{
  "num_attention_heads": 2,
  "norm_eps": 1e-05,
  "batch_tokens": 32768,
  "max_steps": 4859
}
Each number is 128 + 24 x the weight over its row's rms, rounded and kept within 0 to 255. Layers, rows and columns count from 0. Numbers have three digits each. The size before them is the row's rms in percent of the matrix's.

# layer 7 attention query, 64x64, rms 0.0617, rows 0-63, columns 0-63
120:155177130146127104119132068169128165158083131121140118129115121095115130145112161178144140138141091136112108109147127113145159158137132129103129111156170132114137095143116095140119123197133122
115:120128113108135120116148143133134147122135157086111111127153111097077149141132139135081120157136126172090098170092139133109106118171137106078161149093134117099088114136154133144132134088099099
121:154117142145084105170100149130143126149163159074139163132095102112127110101108138137089122126174131117110157144123156154153185089118106160113129162116129130123138130130121131140122101129116074
112:112126135104155128140140137127163122129164147124084168117146100134122128141097083148164128134165150143096109117128136146108141115182109104172118137138094140130171163151111121119159188091137113
118:110160127080138110101132122107133101155125151129126153120141170145191139092154132103104167119152136152182097124161077119170133127097122141118089151125146148104132108119144098142140124115135142
119:126127100084113111152138105135125107165097147134153123144121165165140151144092093111129136109098148169178083154140132148146122156179157117138125169114086161125123139120110133128113136156096113
122:115121206085046137147120146145097152128156121157135093130126141100098138129141129116110133121139140127164112108134130108133095121153092113113128152153141096130143112149114158124107151121166106
120:142115138128143128097161129155111118079145152121131108120110130148117152113115137093117088144134127159148109122086105086133164204118130117114105081161139128121113136112101096132167144099151094
123:150145113126135127159151113111107136076106116132144115118155149125147130130135076114115147165151149116152177149108129079128107151098144128086124123133130121139142162137168186169132136136070130
093:106161102100140122142120106113161138119097148103103132120119154142083107130122121166125130140124122120167136098130198120134153150178141127095103140153110151125141096070113106179123101128142121
102:112104153159170111113183124128126112134139106132152108107079155130121113134124122150080153092108129079103096117134134169151157113152155149099135126118091110151133147088131117113153109131080125
133:159161126105202143133087173121157095096143121150156158118123126117101162127148189151152132107129096122167139118126133139122159100115146130105138123141139130104138156158128131140119177120113118
113:110130113134149111172159171141114111099144130089137123127101102208110164103112147157069090112130121161110125091152125132131125128115123142107123110133155139141097100128158090109110121116135122
115:127135114120135094144141109177174110124120125137167141133171101145117108164129163121097164158091121082129142147087111163124146143115152115121107148106105071150110144099119115084142121139123143
117:116107098093110163107133132086086122177158143123129107142103148123126142130079132114122153110073139099093107117083132123082155103118123137113164141135148134101102108121121119129132162133164090
114:143160095143117160053102129121101131136131087127123104091074126100153136112118143123103115104107114106134108145100174094137131129118158106136128172137146121111177116126153130142167134131107115
095:155129126110108177138124136133079100141108132109150149091138104113135103124145150111144150117120140094130131132139098102084136158164134117198118093120137083113081105155114128116135146158086123
100:123131077157130147104109063110112159146097146084116112120108114109123165157100133124101141128146111114127145131096102134164170132193152123121094104112137100121159149149124120113111106138123098
109:095143164123095093137114106129102138100100138129138113139130121158144160137123138165135184102150142092105145137129163135120111122065152181112143142118152128116102147143154132087087106150116102
118:137120176118150120138135124108113147144146126157211144120125139146106103116106120153124112150085095152135118154172134110105138133163154155122165156100148132117130078122145159148105134160150156
084:123171163146151096072187099121125088149156160111146126090091146112138152111143126127118141117131146121122072126124117104155095144146123158115127119117143095146097102111124108119107172141138142
105:126139122109130157133185137136089108120127125106098143129143158128150072126132089145138106151172095138108178077129165119106135122166092178135114123144117147138136096147104139134110096121135124
121:119188136147103114148103103156106152139140112121126118122180101136112140095098162162153162150151131168114117087129114144127142123119106082132133133125155144133154170161146162086151152139148144
113:101166144107129130157181135150111099156155137123116134136150151117128123138105132114137160179126120104180141133142125144137164105137133166122104076140113123142106093161100176086143170120125127
122:134151110101136110165130154153160141137098091125110167135131136135135108141143159143137118110146135090136110126167110090135097125166139070181166139083151137104114122114123108139114104141160080
119:106122150146158133103097131113113122137127134147118138112139169107110112096115117118123132129104149151082131104129074130114166122161131178129119098085116142129151186156103106145082133182104139
116:114136129134127122126152145126076099118089096164112156119116134122158170148159141099132148122138145117121123112096120106138150108163119139117171086130105158147058159132118127142081125149154087
122:156129130177109175137159162135121139152149105124166155121071103118145148140149134128110153137131124156117107110132104139172115174142117138143132086074110145192143126110136148134130154137114115
081:099115149131143121139106154113106127106139106135119156111124125083136124100143130133094148162173122126157193130133100078090137148117122126097126172077140078173120139107109117145135135117138099
110:140089121130125133167133133114097164131114173149141171151146113124180109135156133081133093131144096102122112161147136120168165093128147127103122107085179132115163112126140114161125134105144115
125:115115127139100117148141150129144135074146130115132128103124142099127139139091111159111143112130142081137130110144144137152153186108136130154138118141150178070129138133056157094170114129121114
117:113103132120148146139120135165106159147145105135156144153122105132159153170140135117198128149118133128072144124133154117141108130119171150150149120191113170159162112121157128105126116096144127
082:155167139125142098102105137127112168154120129140151154126100115125111159133115198150149116118111101135135119116123150143114173074148140120078145120129158132120133150135153063112109140118167109
078:154110126113102151180130163099093125105182130116133147153128098140144130139139136095126084128114114121136134131106141106113130120155130132143188082092175120122110116155130173111106140086118098
082:098114115157128111128144132157111135113156112120119121149153121132121125158140122117140138145117148127031148128121148130106115134152093130170119075144091120170097145112110108089083106114152112
083:150103128149137150115076128098121155154123146153162134123086157128109108144127106140136136109097086167072144127151129143147138143164136167099119128081139154138131101093153136155110094164111144
094:089094141101162098137112156099115107108139152165124114139146133132129155139120141116141141122105133071128146132114143148110151080045157168117164156147123096119100152141128135102136133114135145
083:140108113102122122135137141095157109087121156121066125133142152134155090139127075166118105136160125147139144138125154122113122131120128124132074095137154179083174164147126118116153113094120126
074:140114092124136137137142122093145090134073162164106181138152139118126120164164133106112151118141130111155089113122148124130140159159118083143156118120120125143084105113097088164112154127160108
090:142133124167164084137124090119126135116089109110123128093148091166113124157139119148137127130137109123087162136109138154150148132162175150129159141101153123131147194140132125109125109169094092
089:119090129166141159107128149129097117159143119120129153133118149098103120106117119138121126168124104123091124111116095147085181113159120138145114080122116132162133131170064144125166176113121140
082:115099152123172131139160131139139145163148156119115156132099158171179109162135141140152098075103133109100109119154123154127145090146143133170141115128124147141136105127144079160086096124144126
088:138095056178113141104127101130167127117102150094141131128094146133130157131098129129127126111139141092128150135126159138170181147112157154123112112152144126084140136126111106158163093113136102
085:132119124132155156106143128117115148112134143119106086122084146145134143135167129082144126157136113139123133195054163106139144147114148124097140118179126105153132109140150119153143104091107103
089:136158173097145125133152111085095121114123134152137143115149185103114096117122077103115111143138128097148129111148114094142177139150102159092106109164113121106136138146107139145077144137096135
086:099097157092132132154134135119128157150190150141142127142100100119121141134102093142114091161143105148073090119140175115110122130151131145118168167112109156119129089121139150141140133098140088
087:135095128098084130130064106111149161140111113153133133143181101105154123151127095109196135136128143138107151148123127106143124088106128133138114146121112125144180128128168164121095133103140117
085:090156116106164107142146125151115105159122128135153118116148118133121146133132181076165158158133083179130103129117091098157156135107161108147097087153116145107165117158125144128119132124120141
079:144152096125121163113166104118084120183103109125139103132109151149145112152118109082106138145071126088108149137109126112101114173108138157132109138139125070130126111120161108106152112155136143
075:118109128097094122110114084127088119152133138144134125188167164114116096117108115133103148126113137104158099147082124145111191135131114158149139167097131134113120110127133102134120118181160106
087:139153112102144151104122163139184108148114063154114151115155127106124095158169145123164115106118120093134148140130127105108129126167133091194151147136112140122144146109119132142154113112103152
086:136142091125192169084095105147120130128137164133110143144161114121140155145113121103154113126143120192145069177119104138147125115136128122135159119150101148105122133137143095127157145102111115
082:150137154128126119119112147135143105154149150104104126102091121141089124150069122162140143141075116130152134115095178156095129140146106156138109156171092136137172111114101128112166158112125142
082:103099127107130114126143106123127133128168124121165107139086123181119127081157083112106128125093150141134079145139100148146133170117150120128143136160125159140174147084135125076115142125124162
094:131131123112143098180158158118158105125149124114137168145110132135139141137112124106093143143104155134160113144129115186144132135102128126098115122078084155155122182100103141112116124092074125
081:158154161123115105113096173166146146092160153136157117097124114094098109090124143139135140125127142112149110144168137130121142157145172097156139153131146089075137093161113106129142104146141102
080:140144129135106127159083128132101152141141110118083136105148144099151118112129130134171121127165149113130140094106145136125135120125124091123142126158140187095159161095087163129157089107167081
084:101132099125086134095160089135110166146124141138151080116128132101106145175121140126124172132105137114131097149107181122109120120142140080127148115131127140087107143123125179094136161148092122
082:136140145151094127123147136135146150129152165107123138150132074140100133115140155122124102109149100109129119107148104109147164117114099105105119107153175125128111100106104110092202110110189144
082:092124148112106099102156150109115140129105120146126151158110133160189155128122106098118123128092135178131120155147144061106082152122157136124143149140133151113082100114138138137112109116161105
090:130162136166130137119109158125099092124140078157133146108064134092171152091139145141140115098111131098118117118147144139169123121083115151156141116134124173151156125137158147099122129164108112
088:128132137107101175090134137099111108138112135140130125086085157145137169117108144088118153102128176140100100097099093091130149169173114134148131115112125145113111161147091120128130159121117096
084:154072106138137187141151155140107117112156157149131144105115117115160133108159148098103105132151105111146146113100120090129142093118160140152088123146123096128121131105162095190139134112108117
087:141121134108104103170155096182104106122127112098158133150105119116142130168119109112153137137139119076144103141153128110180113141156160166119116097132111160161109083122105133113140119141143081
# layer 7 attention key, 64x64, rms 0.0606, rows 0-63, columns 0-63
117:144145160159141132110109119140098132137095108093159101132149136122057131128155120077138143108170108117122178123121143130152144126160137123107098135138119165116082097150133100118159124153169140
105:112140115142129140113127142060149160128138141111137121129113113126115134160189104151097169154148095179157121117115136137079098154157139118097154104089140111125113156135083114121137116110144138
117:169086163162108110159121094132125119127123146129131132157099122122139112090134113137113130148148135123145150075120134182100112068138133119147126146116125098137139145178104113160163096128144082
109:134114158148130122131133120111129128151139138139070134143154141154133107161124136184136112156156134123115111143107108116062119142141083094164153118148160152139132165124084104105170139094099120
115:097123162131130173105151109131139079155084138136165165124127100107163147134089125114110112124163178122129101166140087121155122126095122125090108133136131125098149114150147103131093119116164149
115:131125138095117112115130090137126084117134083144133164153096113166136117135113110082118171134169134151128089159129156138109116194148120130144119145100127163077152152121122110134111166136126142
116:108116140129079134109120160146135154120152160155180143184115100092110115099137134101118142162141161112121125089132130109139103129163092113141151110150117102093127110149130178101117115139092157
115:160105117141149177148142145120112121115134164098133168135108142146107139117112152110143124170134111126135046132095134062154120132132168109076101123146108128129099152136110122118132133137134147
117:140120111118117153154176109096130102072122087140108084114129138145111121122150111171147132141140153159088124128109133114182112128127134166134103134120154085090139147138144182125090115130140141
089:195127152135130156101114124173133112110098122126117148161089123155100076187155089138116121139133107113140159135128146146124140139149134131104117131110125155071090091112141147117116120115138148
096:173115116103170096132161107150082118146130111108172132081088156141120149107135120122095125131072117101114132137116092176111105132130121118131172147119143154139126129119112157154131162118161110
122:158137144125146146105115157102109129106107112153097141083103130100123167133104174139111080121151123106165157129140119161135147096135136095152119130164127088111095147130089113143128127104125188
108:140156109132159116124135146144116115099168161088107139130114099153125180106090126140108108138114112153131113102197092127127094123125179113084150153121129156149121119168117130125133082117134128
112:152109110102162114134186124132076107120133121081154109145126090112097100175146152092151140118080112128154137138139121138124141136117130129144138155129142094158163146094090112126095136170126132
111:099112104114108161126094078125088132150151182164167115144097150126144145140120149135141146133125121114160078133116155139100149114122159135152164130069118154120105107124107139095146153119145146
113:107106119120136188088135113158155128152133139155122126060061162099118136078141146133151132132126117118151154152084137132160128138130116117133108152094135116108124109099157140118156128143144106
089:124155121097141172114136149121146095133140129173155107107188149097109093128132159096117137120146112105105113129142149093139163152135158095155102151087126113188141118133081131141139134119124118
095:161135103125131141115097107139098094155091148102171104099126152147080101163121140126146147145155091143127111129104167161156116160128126119132104080113125133129117175150161125147151113122153086
102:098130126127099083163145109133111122067110131138139106085100117103135147129117141084144131123127155154116180109156170166106097130117159169130154153123150139114144147177138126092135128119133116
111:128139161096113116122125138094114209102163104150162133138123148146140141132107093123118139096141082114090105099171091152090151133151132120109102143109117117119125101122153137089127138152153138
080:111145141130154153123143094120110127153109172122187140101096110151110153096146139131102133101115131105078145123141133090088118177146113123076128138151120137147133122178110129118103148130156165
099:135142157126158150151120096141115103108145110134099114157135164118100095146137088153103098131146134126115133107119112113105163085148128125125108073126150186158152081140166162136122089116134105
110:093132121163104135118121158151085162134116102133103107129172115130100110096113174125164146128171148155142161124121117149128075098150088106092144121114156134130149140120105108106166110155125157
115:105171137114148119139145110142080108130137128112135131190117149114092109146114158122077110104144156107119117149132138116129124082114119128116116101133093125116174130112067183125149132132142165
120:140163122147105123088133110125165114117180136143125161126176105126144097158142148113148094071117157089144141107148118133145118159165133078135125118084156119120121113131131113155109124145140082
112:130124144125141106129109123090086134115086113154151143123147203145126129131077127137117125139138115162098129118102117165166175146117080096140149126101120139148144122151139101126102178118108135
114:092169125145113145141145087104096097111115096132121160123130144157137144126118204099100113128123130123128124114130185135124129138173139129135163089118104133140104121159150149140084134087100133
114:131107106147138141149108105163137133153141118105133140131109158181162124063123156100079133114128115126094141101120128100139102170130100120134097112098152114187113151140109154159112142137158129
080:178149144113080146147145142082101146109126152126134138135113154123126106136149146153142085165148145124127137069137099118118097124098090144142150134113141066172134104124136130119081124144138119
106:115087135127079133163123105102160140131144145132145161135170143141134124163110117109131114108123090113144118127128108120160122096120159129147140085146095098101140171187152119159158101127172111
117:159093135152126112129119143129111115079100127112111144139118160116126104084112124146147114109102193066130101115131134145132122162149168131107129122146165142110149151122091146103185130128154106
117:089137136147155126141085126169120149117158095096098132145127143109184144133118135098147080100139085160114143180099144104117109111140136166175136116159117122124109139140133152099140113131137101
087:139165137163121118100109132112090167142120125136141145132098136136120171140122184123138094112148080121149158107138139154108164097155141119126145124127131116104073146145121052111132131125160143
081:139145122115102126166095133089141133092187134124117136173123137133140136103136158112112092128118105138157115071133162109110131123161163124176154097120139093136130140156106165117138127080117112
089:117133106159150081158114132170114135142171130095132126158181151116123139156134135118135135143096140149073129136124170118103143141139102139142146090134110156196126140113113123120098118108098093
084:139094160118122101131072115122146166142101109166141127116097168160137139113135072108130155110136070142090178102133132160127163150136129137133095148117127145134099112112156109159122119138126117
104:095108129086150111148119147107091123089121133153125119119117125091148172156106152130132113132084145107143131142146143164117141067077157173139179146154112116119127145131102138104127134108114161
084:167109140128123125133135147122147093107110126142062142157132147140140111160132076192126093150138152141138090149123131104127144112104152136125082098140146165075153140129132128122158137098118115
079:136128104127128156118119115092145092132104132154138184136150103149131111186163144110084128112125127089145085126133167138136129173148138087148142094134118121122093107102122106174103152136150119
091:150151107134162099139127088093096126101109094096122107075138127154090112157158112125143130124117088157122173112110142173151139142144161134123153138089149141151138177141121113125130126139136084
095:129116119134153134131112142115086147169127121131127140125141193145124106107105133158108138168122090124101114130105119120106164099139107101138137074114120144191132149148084157130167152114139165
092:128137164111160100123118092136141127150146162110127142110127140154185137178117133118132089081103108104112110139143107141101172107137142105153134123119105171142116093143144082165096117117136093
093:150083085152136136114121094155160121120100137092140145108094141133121134115097110121132135130106136095148133152115163162157164115117167140101103112138126161090126150137138138165175093130168084
089:132118110140157177138128127094147132102147141111118092107059153140127144119190128138138130163131093153135116176062150099140135130103134151134129109149127096136107124140147135126129087099135123
096:135147175125137133140150099084099119100105122153142131143146182127100103132108086131109101136158155103100112113142110111152187127141100141110120107174122124085150125157134147129091141114113165
087:101103152121126132140118124123148177163200135134131142171098125135148132127127080150101110146157089126090093096127136121076101123149115137138158137119114138098107130124108154119171114111153108
102:108103130140078141125094119115171161137126086144110126152173107123170110157121113120163126124149140139113174158095142127132122097132095158186120117140140077108149155129167142111127120129125134
093:084135140124160120114130142137092119131120095110131141120153111134105133152113189076139109129150098156123114173099124102155147103124136112129078084160107121081155128131110141142129118150149174
080:131145091094140172143161101152100112156115111131161097118112134133125135150131100081140148142051115143120117126126156108126146167099151168134134145106122134140143086094180137109129128142134115
089:120101149103079116126102091123096106147118140148186127176150143097100099140123117130120167128133116112157095149119131180129184130128128134144143161087115159115141104132142105120128135151140091
097:137163120106148144103126151136190112153154071158097159098145126116138096161155145124148101094118122089142146161121107108118164150132112104178133141103136131129136125072125120148132144118110123
091:105149133117188163079092113122134119145117155125103149124152127127152151155093121110122119117163109171161088194097116129124120134130118125131114132161096137108106164128111086101154131114122142
084:157106144149133125107093138169096125163132148106091118131061123135090118142104100159137132142107127130153132132091153134076130138140098148135126138139130129118155110081091116127180175118117136
080:110083130107153115125137113147129142143150139104144130141095093151159149070154104096121131146108137135122091170129101104113147172103144124112144168178148159122155144114133107083099157145127145
099:163108122129136093169178119118125096125132116128123165158092118165151132132111135129091128124121160126132123145144104174118104146103121130135123144108126090127150209110063124150109127108130128
088:155126154129106113090103179124146146105164154152148140092127110092113109104140121109145136135124140098159124134154124154121141163154148074131114150112112083092139121149097081131146096153168122
088:128113127185102135159071124142107132108125113127086148144140156110134095102129156136191097132167161118131146118097141127135097121135131115152144112136147158079124147119130148126169083123120101
094:104135101132106127102159083129118155145114124129142073118106141111119131128160158116128189107133138129128127156110183133101124147158130115146124133123126149081103155093097169087148172149122142
084:137113136184126136133131155140144137144143177091146144162143065131108137115146155105126119121110116091143127104135100094160155111119136109079129125148155134141122117130099114101199090134145127
083:079147125130084140099139120108136134108137139145147174138100123142183149139117094117133125109102126169115105140166143074118108169122165157114141122097128153115100121129169160131082112133151130
103:104135131161129116131107128160109111132121096154092137100091164112185173045105156122126089085131141097122154130118152140167126127106115135161125141148143131139124118146146145120150145137134112
102:108121127111107175118127126107114099146116154160144151116091169159123155101087178091121151143125169134108082120097133097154139171162120113130143095095117146134128159144117130130115166114106124
085:144094102125113170170134130103140105139148178146159140091124119104162128118148151145102110142134096114135115117109103086151140095117164132153092120144094092155133142123165124182117121111118091
098:129137148141127117155152094171113082109139105085126149175128140143146109140142123068108120096139138081116129148133138108128099122172154162133120099148121129120121118158099166119155127155178106
# layer 7 attention value, 64x64, rms 0.061, rows 0-42, columns 0-63
103:077075090112126141134096134149100124170122129119110150114139137092131142137160122162078156109154133125117131119123105159120085138118172124124114105130106110114134095111133133072146072144112125
098:169097157121116127124142126137152144132103150095076111101127129106175102128128152111111133137150085089147124081146163121124147187107097147096144113106113128139162156155118142090110133106146135
105:104150146099103132097155097139140106111159131128122111117147110083122109100112112113113095137119106162124127136123159135101119149060130124144110081143188123145100112098085114168125110138128162
092:178114158103122126095115066127112136126149114192081137145121118085093169129156154125122148137088117121102150102086122130148098129122139120124132132143151136135161116146104142123141088105151128
095:124117125135123082110125133098084144097107118118128114118069091127126068115095140115118116187155133118125130120160154105126139136142130128128147083121173119116085124102161080127130130135106103
107:148075095117154120159124131117151143150126132125084150101113169084110128112102109109109146149130146147101164158142144114105114115150171086104128101106194112112144147108144106116098144114140128
101:152134106098158131159116086131116136112122117103143128116129101112166101077149121114146099195163123079156092112118123126120113129114100139148165126143123155109166117126124085148109123138105169
097:121129123137088154138112093144125126110158093136098137088104135114204085137145110111126158148114115150087161121134129130128154118105143060103126131121151147108097100123100163124126139116148148
098:108138152103131104100167154096122168119131142126086137151172103123153125143123133118137111142160111121118131134107180130128140135095115100116160135093122117127132155113135145177163138144083055
114:136158105130115115145130100100133135102107126133171105171103111133114141127095121193133128108071159131168148120093101125106123123122129091138066116142126131132097149122123131151127125174151087
092:158128083103103082132095148141128124144131165119106146092139132146124134131159138120139113148131164114125141140070097141106146124125132102123102122112175128109099120170122174091079156141171125
092:090140116122116110130145154079137151157129094100158108177089108111110110133120132132129121114138116138146090166114122134141125113150171088140175162147154143160095110159157143143162114110120169
105:119111125101146147109132129140166132144093112108157162104145105164130109101112159137169147137182120120141119094110110130084151154093144133121164126128123110106135133106078162109085097095130093
090:156147163134125122094137126140124110144180088126141117104113088095117178156132128135072115190111149133103152116113106097134157117142156136147103145129109173126089162129149112132124145133120147
113:088076103144178128127114103131132096115155086158161107128121110123128140117105115116142088161151134119132158136122084133131103162154157137132171132122137113123127092146097116120126132154060106
114:095155124159139164170116160141100161132132136153128146106133094109142122161146147144077111140104116142093110134149105160101157185165096155120106152126170147083129126131129151124121133108108119
103:115111124162144117106176143141157102145088157118121124132110113096132114130130104111145144077146106168144107126106129095112150092109135097139150136075152126106156129164131163114139102173085155
104:113142154135109139122150161141138143113111124148159147087164142122124141114126124149075109133120109126132114120115176095105119113135131125131154119139120124109192139119115090085083083181111082
108:096176076155129137164179110127130148111156125153153151146119156114124144112113139118134134171149103108098064141152178132111117085102113102131104158124118144120131146140110090128136141126109129
096:142108153116165099117129133108153141124136106121093123164129092183149085102125138119151140162124124097145101134150161131152095130121126119131149114095094109134102106134185090107133175163099141
099:093119145139131194134144131123096106150116126102115140113115146105126138114092102095131103093119128154176125088166074149122113123115154146149155103115150099101113145135168108125159134094098115
093:167161129140130144118107126162122125136099140123165085165165127142132149094109135132167113133115096104146163161131106108108117121132143170126149143080149135114110181074119148166131111093134129
118:114120147061142146185137118135126140146122123093119142096123112096125160109125113149120193056144119134116121108108166084149114123123119082148142116104153122122124131149115106143136120112121148
107:105116142101117078142126165143116114164132139141096109088120100187126169115123124108161120154149126115112126106099129126109132148134156107106135116117095085105153124124147171180164120149090119
106:090146112173156144153108117131172095130114100158126111134132157108158119151110112099154155140115109144166111090135132131077117150134129141106132097171126111165155123110120077092128135153166115
087:162140132101160149178129104117105141114126144142110126115101074100146138155156157136120137123066152138115146159164122093102124125155102129128100099114122128115151120172141128090164096097130101
106:155159126139135101136107148114122105164145108099129163102143109107084112104121110107066126087148129134122108137126122111162144105079155148158152131157127138135098112078145144095128086166125115
109:142166120174113165147119137154126147098137132080135135086091107141121095150115128106134151152105129095111091139076074156113114103103113133161144126122163143143110150142134117151094112148136158
107:110178134085135101111099104124146142134116158120096162110138081124141142116134127136129141204097127103166130110090139127180120130168116164161126138107127114111116114105104145140141095140115125
109:153111097174149126131157119116130115137139152156157168120145076126144148120097086120170134118122093118136160074082143144113129136116099107142117118150176136104116115103119169145086133129129109
108:126130109141125078146173126158078185148095143163131171135100121133113106154170090075115093135124148154117126096126123130150145101117124086148142131133109115114137124126134112111130107087121145
111:114114103106090142081153116146103149152123074131101178131149131122096136109094123139138162167137132134160132134140091140090118117141157151144088121152120124138091108136117134182100108135109090
096:171125135131073152092105115137137121134179105097143150085143126112105137161148124145061129139128133147091158112101108128130149141101157156149152138147150163129113145112108148123083106118147146
098:127133147163166157148120150118108138129145140128138108126130089158115117138138149079140100125139140087099128154078086139170130131151105162129171172128149135101138130111128166137097127140071105
110:139145153148089154151157169109123148133128132110132114158108131146127091140140145132137131071131087132076098134141166142143147129110087126116131151113155163148108129125113155152152157081153181
097:167112106177113095118120140144113154143098170149119119142108095163166088185162132095104120156119155130139166127151107118164158111139144130104106126105120106124113130131148166128150133092112150
100:065149097161098150130179149106114112130117119138136135132120178098095125138099114104082098092126132159119113111172142121134140128146139144142101139146115097129137157097125100090132092102123104
086:151141132119119127133170104077130172106088129164124103153099130095125119114119222117137099119123133138094132110137145124101136095142103113112137160106138103128158126148144104127125143087104123
098:109083108117153116158160096124114135117115088082163102135074106122109116114095098135135126154149127135132117134149094106117109125172156102155169120139130138121110111142129095171126167136080126
094:106138142147121131122138116116124077090148114134150060153137091127156132135127112103146109132138094120165138082146115169129119180090139122135165127163147107140125101107131143157180138148108143
104:104162139125104191117107074119129109136131091103129107158124131105119118145133161165134161137081149119146125136116072149134097125158155156141095153112126122136089108161109124143157098132137146
109:100157111093110143115169125137093160145109123125119172125155095145141156095107115120146093200142096096128108122107120153111137117106140158155123142113133144107121132088093147168131113119087112
097:135162129140132147153115112101124147093127113154145119133090095093147120145119093125081091161065150139105136139115161111162093108123120085129108133146173146124146119118148067124146131133138144
# layer 7 attention output (transposed), 64x64, rms 0.0755, rows 0-42, columns 0-63
088:162124069133118164165143143132153094102116118148142125132159152139122128122138135124111156160138149130145123151107106100142166162120142116128144133075103104110074127133135082180133118182133132
089:131120143121105134142155102150114148117158158175129143102123111160107138137122100142157159062084124114089169178156117133100111100109173100140127128137163135103126130139138110162146123114109153
094:158142140153134106157089156097127142057135108140136136169140127126131138135075104135121090125114104109144105133144170124118132156163107159158114127114163159118136122144100162105101137166090130
086:105140151129121135162124126118154159093111163119138163112136161134153105107124117096120097129109132151122107080172122133084142159104163112160159141094167119101096135114152093085097122114126152
088:141112139126159116117154132096147161089136139164105164116122114187129137137120111138151112086115138084165112151114152109149103115131129132140114113125114113178171131088096114090127139129187132
093:148143106123144147128136141131110153125135122147131187100158109180158133112124130127146156144113125139117134117133129092168105122155155102134117173182118130105079103156100124069089150144135110
090:120097130141163094150152115174119184114107099103120121137152110116142152139131118115148110127061097087124115128098138121149102147115127114098148107109149120079135119109103162165162137139138162
085:129102110107154125167154148109166125143123195108138102105140101132094166115136147139112138148103120110127119121136153100082128146142146143137087122167185104144119137178101095126148120122099133
091:092129165176141109091159092144122131079125129182133096094118141152153141103099126145106178103156127166120136102146146110134132141111140176111142129147150122137140126144115090101146097137147137
098:107178161124129107099101179136133118164122104131083134189087108097129108150098101113118105145144130144169132094099129138109104123118120145138097103113093128137109131143158112132088147124143154
082:111106090142148152103095130133157140154112168139150086158159118156131110113122108131154121112108162141108120102162078154146144141114085142162081111186139124116111124109115109121100097131148118
096:139149132136109143112138119050115094137095124129124120115131133129168112115173144134126146144092166082132152110097156124107145158098107170081095115124136133181111105107107142145121140147131136
096:098094099108124163110123114141126117126129122157156116159128144148099156117119144134089130127113092133107117085126105122142133098142169176140133095138118178116127086120171130167141082144152175
079:119091128103098119130127116122160151118149153114159149165104121117179068150101097110137123189132149099140148125116179125127147136138113117160131103144125106138143159149137143141124099138159076
097:160143116082162129112139109125121125083154140087108120130152134098118135142130146146138086154150135071138158119100135093140171161142141149104119128148105122119111091082156125142140103163174128
102:148121169100099132176126137138086125152117145122112121111129115146120133111092137085150133124147103113133082131130129117164194112100133099172105147149088111154154147121098089122149111153106148
095:148146138203151114142161113087130108141158105129106118123118109129143137084156144130123151156156135106128158128138123145089150068159130144139159104160151154128076108115122142150107130133130097
092:137118102155125121139123139183174125069134094146088127107094121127115137102134115130124167164115134140128142108118175137147148099134153111156158144169089157100124135085133098127112101112100126
096:125130134173145126108169136127139170159078110124147122095131129105159109116182099129099112137123124108154107140122169098120151120122134122117138114141094121124162063179144124129118139123082153
088:139140129137151134132110107119131124097106166134108161105114147093164172133143125172157146113146143126112143126082118160160117101098115113095110117082133147121129136150096156094159127095193114
098:161127108118109123140148096090133109141151091162105121101115107131139139151098157124153111175132098126146121144152103176096137128170128102142125178111108112162137111145134155111149080167154155
088:082064196116129127106103129135129112123103115147084152145161154128160163132127128119133116152151106165153110126158127143123146111174169145088128136133138116134156119104107133169139110111124128
105:142138116109129118166128126085134133151141129112088114147110145213164120105115120128096154154108140183108146153129141139122129129139117133119134129110117174067123096156121124104118128152107167
088:101130133099168118068142103128145082098124151101125090086142142146140112115111107132120210139138091100110119151149109127140129144176105118154138104099138137136142132122120128135099126120161142
099:151136116125135130152121167142119142133143141119149153109069152104058146105142096112091104125127123106143171136172088135168120137110144101110125126146121102124119132131129184151109141138129176
091:157099123151083151136144131128122118178144193118086108117092164145167092132119137124128114126120123111145139105117126145151149118133147126122132146118184076103148117149138074117128158148145147
089:108109089158123136118151132111132115099143144126115136144152103100126142098112114103114139130105130155137105161064124125098147101132067086109154163137099171131089172119150155152118121151145113
106:098123132099122111160104100109174134161104142145088108153160117108106139104151110095145103137132150082145095120147146113108132116120070113166125167140105136106173126146091159152152133139142129
093:089153121151146150133152122126134126129117166118112137119174118124161103145104134108130125123111118164150109112181158149170137120086114170118158056089136110116161159122118121142130105133155150
097:114136139132140077142178157079134141126106119133157081117149148147099115103092099106167123156153101112155111106127099127115116132133163148103139096186145159123116152145168133125129140111132151
092:142110113169133142110136137090139136168137088120130141047106109146134140090107143130141131127140119118144086125133146135152097146128123092162119099131155136094125188125153108167152161119137110
097:082111088118151189095128106164097136116130107132171117134112136160109144127094143135117102164151144118177084117131162152097146129115157179118139128101118135135141121135108125115132162165137134
108:126164153168176124093129123118090099165124097117089118086101147141148160118116156165131137106141115117125132154132095147174108112118136112096116091083129130118147088132113118097152151127135158
110:156127101169117148130110179136117147132150111115162182145081112139110121135138075155102115133096118151126144144153135155086117131145130107113113107071157116133119115165126129125109183144109135
116:115122073111155155096111115171139120083151107112125143119110130110122134161092116123141100154132125149162139123140115142192118142125139129134123109120108107077115139087163118125071122144175133
112:127170111085143115166087133154134161102135109128119125163111149110110139121131122131128134152109136146107136127120148149124143141138130123139159145123076203086130079118131160084110125140097173
103:090091170119170116120082106138152169126133192126125107168144143131134152134142113144155124116115106123109158121108095145113106134124119156118124108115180138081123116133100120127140134130188146
097:131113088122125126148105152165143086129145151069113107182144126130095133133085065124139133145127131137145097178118097117131117164143118144103120126135127159114116155118123170142146095133155107
099:100121126174083147148098152164145105127129167157158119100153133085131147105122119124148120087124123186121126131165098152135150122101109121148154118145163126129139143132138101132107084108075144
111:092112105137127186108106113160125140165099115146101162121129158165147092116131135127115141127126181169096119119111131112147149090124122108151121115149084162102117117147103082106125131103108092
124:145113121143172083110156136134135142076149119165143132086131118169135155093100103147138162101131099135085126127119093115142083106151137093144140101186132154127123150130136117117123128088140118
122:178152137125099109148104154124131131156161153106115138132094134100114105139164123134137148093140176141113192122120095114144091138141105080105109163139143119122085112128138130093095143116144098
102:102098099120117138090138090158089097113150132140178109174144152147082153144131173146114146100145121150115121130164078162103140091160141121133163101105116154143121121124119147140136109123139127